From a checkpoint of a small transformer trained on Wikipedia: MLP 1024 SwiGLU.
Each number is 128 + 32 x the weight over its row's rms, rounded and kept within 0 to 255. Layers, rows and columns count from 0. The size above them is the row's rms in percent of the matrix's.

# layer 8 MLP up, 1024x384, rms 0.0354, rows 125-141, columns 0-63
size [ 97  99  92 101  94 101 105 106 108  95 100  99 104  95 108 106  95]
[[107 153 100 117 143  83 143  96  77 131 135 114 134 126  96 123 111  55  98 125 160  95 131 119 133 115  96 123 128 132 135 137 171  58 140 173 152  83 108 102 136  91 144 146  46  96 134 178  87 147  46 146 152 133 114 105 135 129  95 124 181 115 118 169]
 [160 157  93 198  95  27 129 122 125 103 181 127 130 106 126 147  86 114 163 104 134 130 176 112  55 116 104 127 131 129 112 122 140 178 138 146 141 114  62 151 106 127 145  89 161 110 149  41 151 115 155 172 109  66 167 140 152 127 115 115  84 133 118 121]
 [114 113  72 102  71 161 105 158 151 151 190 117 147 119 111 129 129 100 146 133 164 166 174 109 109  75  20 140 104  90 145  76 158 107  95 127 141  68  13 161 139 136 127 213 141 142  99 146 102 115 145 150 147 136 168 112 130 107 148 156 136 123  92 155]
 [130 118 139 108  68 103 130 108 138 150 160 165 134 129 110 188  80 104 151 194  94 185 108  99 148  81 213 105 172 117 101 160  88 104 119 146 151 106 157 117  98 125 138 135 136  88 180 110 135 213 192 146 166 114 149 156 178 141 156 155 131 174 175 108]
 [124  77 148 128 136 145  99 110 120 135  99  93 169 109 115 126  64 174 131 146  79 153 191  69 153 136 134  57 154  68  92  73  54 124 149 163 119 141 117 172 101 163 108 182 111 138  69 160  72 112 141  85 213 145 148 105  99 151  92 146 108 128 131 176]
 [135 147 165 146 106 135 148 152 109 138 142 108 101 158 151 115 130 172 157  96  99 108 115 137 105  99 128 107 165 201 126 130  98 136 100  74 158 158 103 193 156 177  88 159 146  80  86 118 131 144 148 195 128  73  66 147 152 124 114 147 126 185 121 130]
 [106  99 128 126 116 104 120 113 144  73 130 122 101 103 151 126 153  98  65 127 124 169 169 126 128 171 174 126 119 102 120  98 162 185 192  78 178 173 116 159 169 161 162 130 129 163 122 135 149 217 102  96 153 161 180  78 149 144 128 164 128  82 111 142]
 [111 131 137 184 129  75 151 171 148 130 116 144  82 174 137 114 135 115 166 103 168 139 110 126  90 137  63 146 131 163 134  86 146 124 148 163 149  74 117 136 175  84 110 145 152 191 155 102 115 132 115 195 116  99 122 103 165 115 202 122 109 111 116  75]
 [142 110 195  84 114 111 161  72 135 115 123 140 133 135 126  96 147 130 122 175 124 108 139 172 110  93  96 163 111  59 173 109  85  79  90  84 135 106  89 154 162 113 125  72  95 154 122  61 115 102 168 105 100 148 151 129 147 139 122 189 155  80 140 163]
 [107 180 141  71 131 128 178 110 160 135 139 114 119 131 129 127 123 139 133 187 118  80 119 107 174  75 107 164 159 148 127 140 136 104 148 144 108 124 190 182 136  52 124 128 132 145 106 172 120 144 180 132 128  92 110 163 117  60  75 149  85 128 144 121]
 [119 106 129 109 148  44 161 173  95 124 150  78 106 154 130 156 136 142 104 175  83 114 119 132 126  86 176 163 140 159 179 141 170 106 150 115  51 159 117 183 128 108 149 146 153  91 121 163 116 124 135 142 158 163 112 122 131 177 153 191 110 136 136 115]
 [161 128 114  88 166  49 143  82 186 197  94 157 119 128 122 112 112 200 117 116 112 117 107  43 160 101 136 125 154 107 128 135 121 204 147 118 141 116 166 105 117 164 103  75 103 153  51 201 125 126 124 159 117 136 140 132 153 138 125 181 161 126 118 123]
 [138 113 137 150 144 121 121 145 120  67 132 134 116 109 142 157 111 117 152 148 139  85 136 106 101 118 119  80 144 121 129 146 222 150 126 110 205 168 156 156 140 133 101 122 125 130 107 120 103 155  78  87 122 128 127 114  93  81 115 136 130 114 173 116]
 [118 139  87 143 136 168 174  98 157 154 126  43 106  60 141 136  60  77 121 102 147  85 170 107 136 114 154 179 120 111 175 105 145 136 136 114  84 126 174 160 132 132 181 118 142 122  71 102 157 189 135 124 112 152  96 159  93 142 143 127 102 105  64  88]
 [144 141 140 160 144 139  60 128 135 104 163 129  88 134 113 119 155 160  98 106 163  78 147  84 117 127  53 104 138 115 165 154 112 128  63 101 149 150  90 103 107  88  95  81 147  86  59  98 156 180 154 110 156 215 140 102  99  99 173  85 134 127 134 140]
 [127 146 180 135 115 136 101 153 128  99 114 133 114 179 116 125 138  94 112 139  96 165 125 184 157 134 125  36 195 171 125  89 152 157 137 104 196 184 117 161 127 134 206 167 125 135  79 111 152  87 132 118 116 147  43  81 114  74 155  93 113 124 141 125]
 [147 128 129 125 132 181 174 135  77 126 163 132 111 114 139 109 171 145 123 130 116 115 125 119 131 129 113 136 120 163 110 204 163 148  93 158 169 110 110   2 152 119 148 118  90 109 146 120 145 111 147 174 153 153 193 106 120 123 174 123  82  60 128 117]]
# layer 8 MLP down (transposed), 1024x384, rms 0.0353, rows 125-140, columns 0-63
size [ 98 105  92 103  96  98 102 105 103 102 100 101 102  95 106  92]
[[137 161 134 142 100 109 154  97  98 106 120 123 132 118 171 174  10 176  98 146 185 116 150 155 115 117 142 127 110 128 121  91 168 116 154 109 127 185 118 150 148  88 193 178 136 138 105 115 182 107 172 137 116 108 154 175 149 113  65 128 142 149 117  52]
 [ 93 125 127 179 147 128  88 145 119 160 145 155 111 108 154  91 116 133 145 110 150  96 150 137 109 130 192 193  99 101 109 146  71 138 123 119 138 113 170 136 123 158 127  95 128 116 136 112 132 125 130 123 129  70  99 129 161 121  87 190 110 182  76  88]
 [153 184 145 128 119 171 147  99 135  91  96 147  89 127 124 113 147 186 177 139 154 119 152 103 164 144 120 105 129 144  99 147 130 167 134  59  61 161 128 138  77 115 110 197 105  45 160 155 123 116 136 113 149 130 101 167 135 131 149 136  94 132 169 105]
 [122 128 114 113 112 115 142 105  99 153 142 163 153 116  87 156 128  72 107 143 123 134 134 160  98 145 168  99 138 111 140 163  67 144  89 109 119 106 142 110  94 116 124 133 182 132 163 155 114 119 168 128 189 109 162 235 162 140 166 115 125 145 142 190]
 [112 113 198 136 151 151 150 123 158 157 200  90 122  67 139 149  59 152 123 115 117  84 116 128 103 142 109 117 140 106 124 170  73 212  84  76 122 109 186 166 166 112 152 147 120  82 110 216 129  82 128 145 179  70 187 159 101 111 106  90 128  81 156 121]
 [136 110 166  90 183 143 206 163 150 162 151 137 136 118  85 120 175 122 145 155 106  93 130 205  84  82 116 176 131 146 132 154 139 115 145 118  96 122 127  92 107 122 127 161 137  83 110 146 132 138 127 181 172 186 154 164  98  83 124 135  94 146 168 119]
 [105 160 155 162 109  71 141 178 109 159 156 173  97 117 100 157 125 187  92 162 102 160 130 151 140 132  75 126  99  96 117 111 147 104  97 187 112 131 133 127 165 158 141 156 169 129 139 120  95 115  97  94 138 123 138 126 124 130 148 104 192 218  83 150]
 [104 152 182 162 145 105  79 106 174 147 109  93  62 127 152 130 139 189 120 103 107 121  43 163 134  84 149 136 135  84 189 127 121 138 114 135 139 130 113 182 131 116 119  63 178 168 141 121 142 153 136 147 153 136 195  69 100 111  98 189  30 110 124 123]
 [134  85 164 167  91 155 131  84 145 156 167  82 119  99  94  89 161 117 168 112 135 115 158 111 144 136 131 159 127 108 164 130 160 187 124 117 116 133 117 203 129 101 132 118 110 118 183 156 168 100  99  97 133 133  96 183  86  46 137 143  66 100 145  72]
 [139 137  90 120 125  69  67 143 218 147  69 110 153 112 200 177 107 129 109 133 165 129 140 122  96  87 160 145 111 108 142 190 116 152 126 121 126 141 127 184 134 179 138 160 119 111 138 114 161 125 198  93 153 130 148 155  63 148  95 148 164 135 144 121]
 [103 154 141 173 117 106  88 122 133 136 163 132 114 128 174 139 147 141  96  99 121 123 105 157 105 155  92 148  96 175 115 142 131 139  92 106 110  93 117 108 174 165 141  63 132 104  99 182 133 134 168 123  98  98 194  81 136 107  93 146 127  97 184 137]
 [ 91 132 143  87 132 127 141  94 129 111 134  85 138 199 133  83 148 109 145  98  55 109 135 153 135  89 187  38  92 132 112 140  48  54 145 199 126 183 153 150 174 125 131 104 138 128 133  82 118 146 160 135 123 230 128 124 163 156 178 133  82 139 116 115]
 [160 144 136 175 176 125  97 140  98  87 118 159 210 125  93 134 173 101  86 163 177 113 141 112 120 134 156 162 151 122 160 135 186  84 199 158 144  97 103 121 123 129  82 128 116  76 119 109 145 100 128 119 140 165 118 146  96 145 209 145 122 102  86 174]
 [120 130 105 154 153 169 153 133 189 145 100 149 157 139  97  74 147  95 142 111  99 133 109 145  82 124 113 122 104 151 119 144 129 110 127 154 129 148 125  97 100  85 157  59 141 181 116 197 155 119  96 141  96 171 140 139 110 142 134 127 193  73  86 179]
 [138  82 135 186 185 165  90  59  74 128 159 111 111 113  98 163 153 127 163 115  72  77 169 148 133 147 134 100 138 170 142  95  97 133 132 150 131 128 109 118  81 126 131 135 126 155  94   9 156 142 116  94 127 143 115 108  86 103 172 113 170 111  73  76]
 [ 76 159 102 102  68 155  54  93 112  82 133  85  71  59 153 156 109 142 118 124 130  93 106 145 112 125 149 155 188  46 100 146 152 151 150  71 146 169 168 128 136 124 124  99 150 108 116  90 131 123  93 132  59 131 146  97 160 134  99 201 152 105 132  94]]
# layer 8 MLP gate, 1024x384, rms 0.0352, rows 126-141, columns 0-63
size [101  89 101 100 100 102 104 108  95  94  98 108  95 114 106  95]
[[100 125 138 122 126 190 116 146 126 126 167 138 142 156 144 122  42 145  26  63 154  64  85  88 143 191 157 112 152 109 135 141 176 140 133 133  91 184  91 127 148  89 121 104 147  94 143 128 139 140 128 108 184  65 143 118  75 135 114 114 142 117  70  87]
 [144 141 116 159 127 133  99 104  96 151 192 153 153 160 125 184  53  95 138 128 134 186 117 137  80  55 114 185  99 140 180 105 125  84  76 117 119 146 127 143  85 105 140 201  78 142 140 139 112 127  95 106 136 132 115 182  99 114  80  70 115 160 122 100]
 [110 155  98 133 167 114 125 125  83 141  96 105 110 147 131 133 115  80 153 126 162 119 136  87 136 154  65 134 184 154 103  94 132 116 120  75  86 115  65 136 155 102 124 131 142 108 145 129 197  84 152 124 133 154 136 132 146  97  78  83 116  95  80 177]
 [158 150 166 164 166  98 119 179 139 169 172  87 124  62 117  99 120  95 106 155 155 134 129 170 110 155 143 137 122 147 110 110 130 125 132 135 107  83 145 111 150  88 101 156 124 158 163 253 131 119  77 151  77  54 169 168 101 157 157 131 196  94 156 158]
 [138 118 151 133 148 110 181 173 145 133 163 190 135 160 160 170 174 145 148  95 111 145 151  67  76  48  93 207 138 114 119 147 117 112 100 140 145 116 127  89 175 153 122 179 102 163 130  93 150 125 148 143 122 122 131  90 106 155  71 130 130  88 103 106]
 [107 170 131 174 156 146 172 134 133 152 137 132 141 163  93 200 119 186 123  60  99 154 146 104 159 149  99 149 188 130  94  94 111 112 133  90 131 119 176 124 168 154 163  99 113 150  85 142 174 176 130 106 217 189 141  68 119 130 103 142 152 155  54 149]
 [127  93  98 155 167  98  84 129 164 175 119 145 176 145 118  86 118 124 121 100 142  81 138 147 150 113 111 167 111 108  90 138 119  81  98 158 115  91 167 135 126 100  80 164  77 145 128 131 171 118 176 174  96 128  69 116  63 187 109 141 156 138 162 121]
 [114  91  52 139 141 136 115 130 131 129 151 118  81 116 182 168 144 179 123  96 184 121 143 119  97 163 123  88 183  99 124 168 162 120 120 154 139 158 169 100 127 113 105 161 184 162  95 161 104  96 144 159 124 119 113 130  70  98 111  74 122  97  62 136]
 [ 93 103 180 103  98  92 142 122 157 135 158 161 128  79 111  88  86 118 145 138 113 174  66 178 107 148 187 159  96 128 132 111 153 115  80  66 105 149  95 119 153 189 137 120 171 145 120 134 127 141 159 111 112 140 146 113 108 146 150 131 109 139 188 121]
 [138 122 103 198 155 166 131 179 146 175 107 160 123 122 185  95 107 127 125 116 145  96 115 134 118 134 161 124 129 121  91 116  82 151 127 122  87 134  98 130 109 101 121 117  83 105 121 140 150 104 144 169 134 166 152 108 135 135  78  60 144 119 150 180]
 [151  97 142  95 110 124 147 176 152  81 224 119  96 128 128  82 136 137 128 190 132 154 130 188 106 157 125 145  98 123  79  97 128  48 110 191 135 132 111 108 177  92  66 139 141 103 114 123 150 127 154 102 176 127 151 154 132 142 129 167 134 100  94 155]
 [138 143 111 144 138 153 112 189 120  80 116 162  90 142 149 152  85 118  98 109  97  97 116 109 191 109 124  78 144  86 113 142 136 141 156 125 162 104 170 193 118  92 121 117 116 123 128 147 168 127 181 115 116 105 164 126 117 118 163  80 150 122 182 158]
 [130 129 108 219 155  96 167 116 150 169 115 147 164  79 152 146 147  88 151 122 101 132 164 127  66 112 145 211  72 159  77 108 111 111 158  95  83 157 133 131 168 121 133 109 118  92 174  96 146 159  91  99  80 142  95 183 120 115  95 139 142 145  81 128]
 [119 163  68 107 184 127 151 176 141 133  56  82 152 144 167 103 111 135  95 120 122 159 132  90 126  43 145 138 170 151 152 153 129 113 134 110 161 155 133 148 108  77 176 193 123 130 143 145 100  88 149 141 106  99 149 111 133 135  87 171  97 178  98 199]
 [145 124 146 161 144 125 142 179 125 111 105  96 154  88 148 110  78 182 107  56 110 111 142 145 150  92 149  31 160 189 112 114  56 150 112 156  75  91 132 116 147 147 104  96 118 143 232 140 107  99 159  70  95  98 106 110 132 104 128 159 165 210  83  94]
 [144 138 178  89  95 135 169 110 115 141 158 117 119  91 136 171 112 148 215 176 104  85 160 123 109 140 115 166 151 147 140 151 130 120 100 175 119  99 119  73  89  66 113 131 113 107 168 117 135 123 154 144 175 155 139 123  90 119 177 156  84 139 151 128]]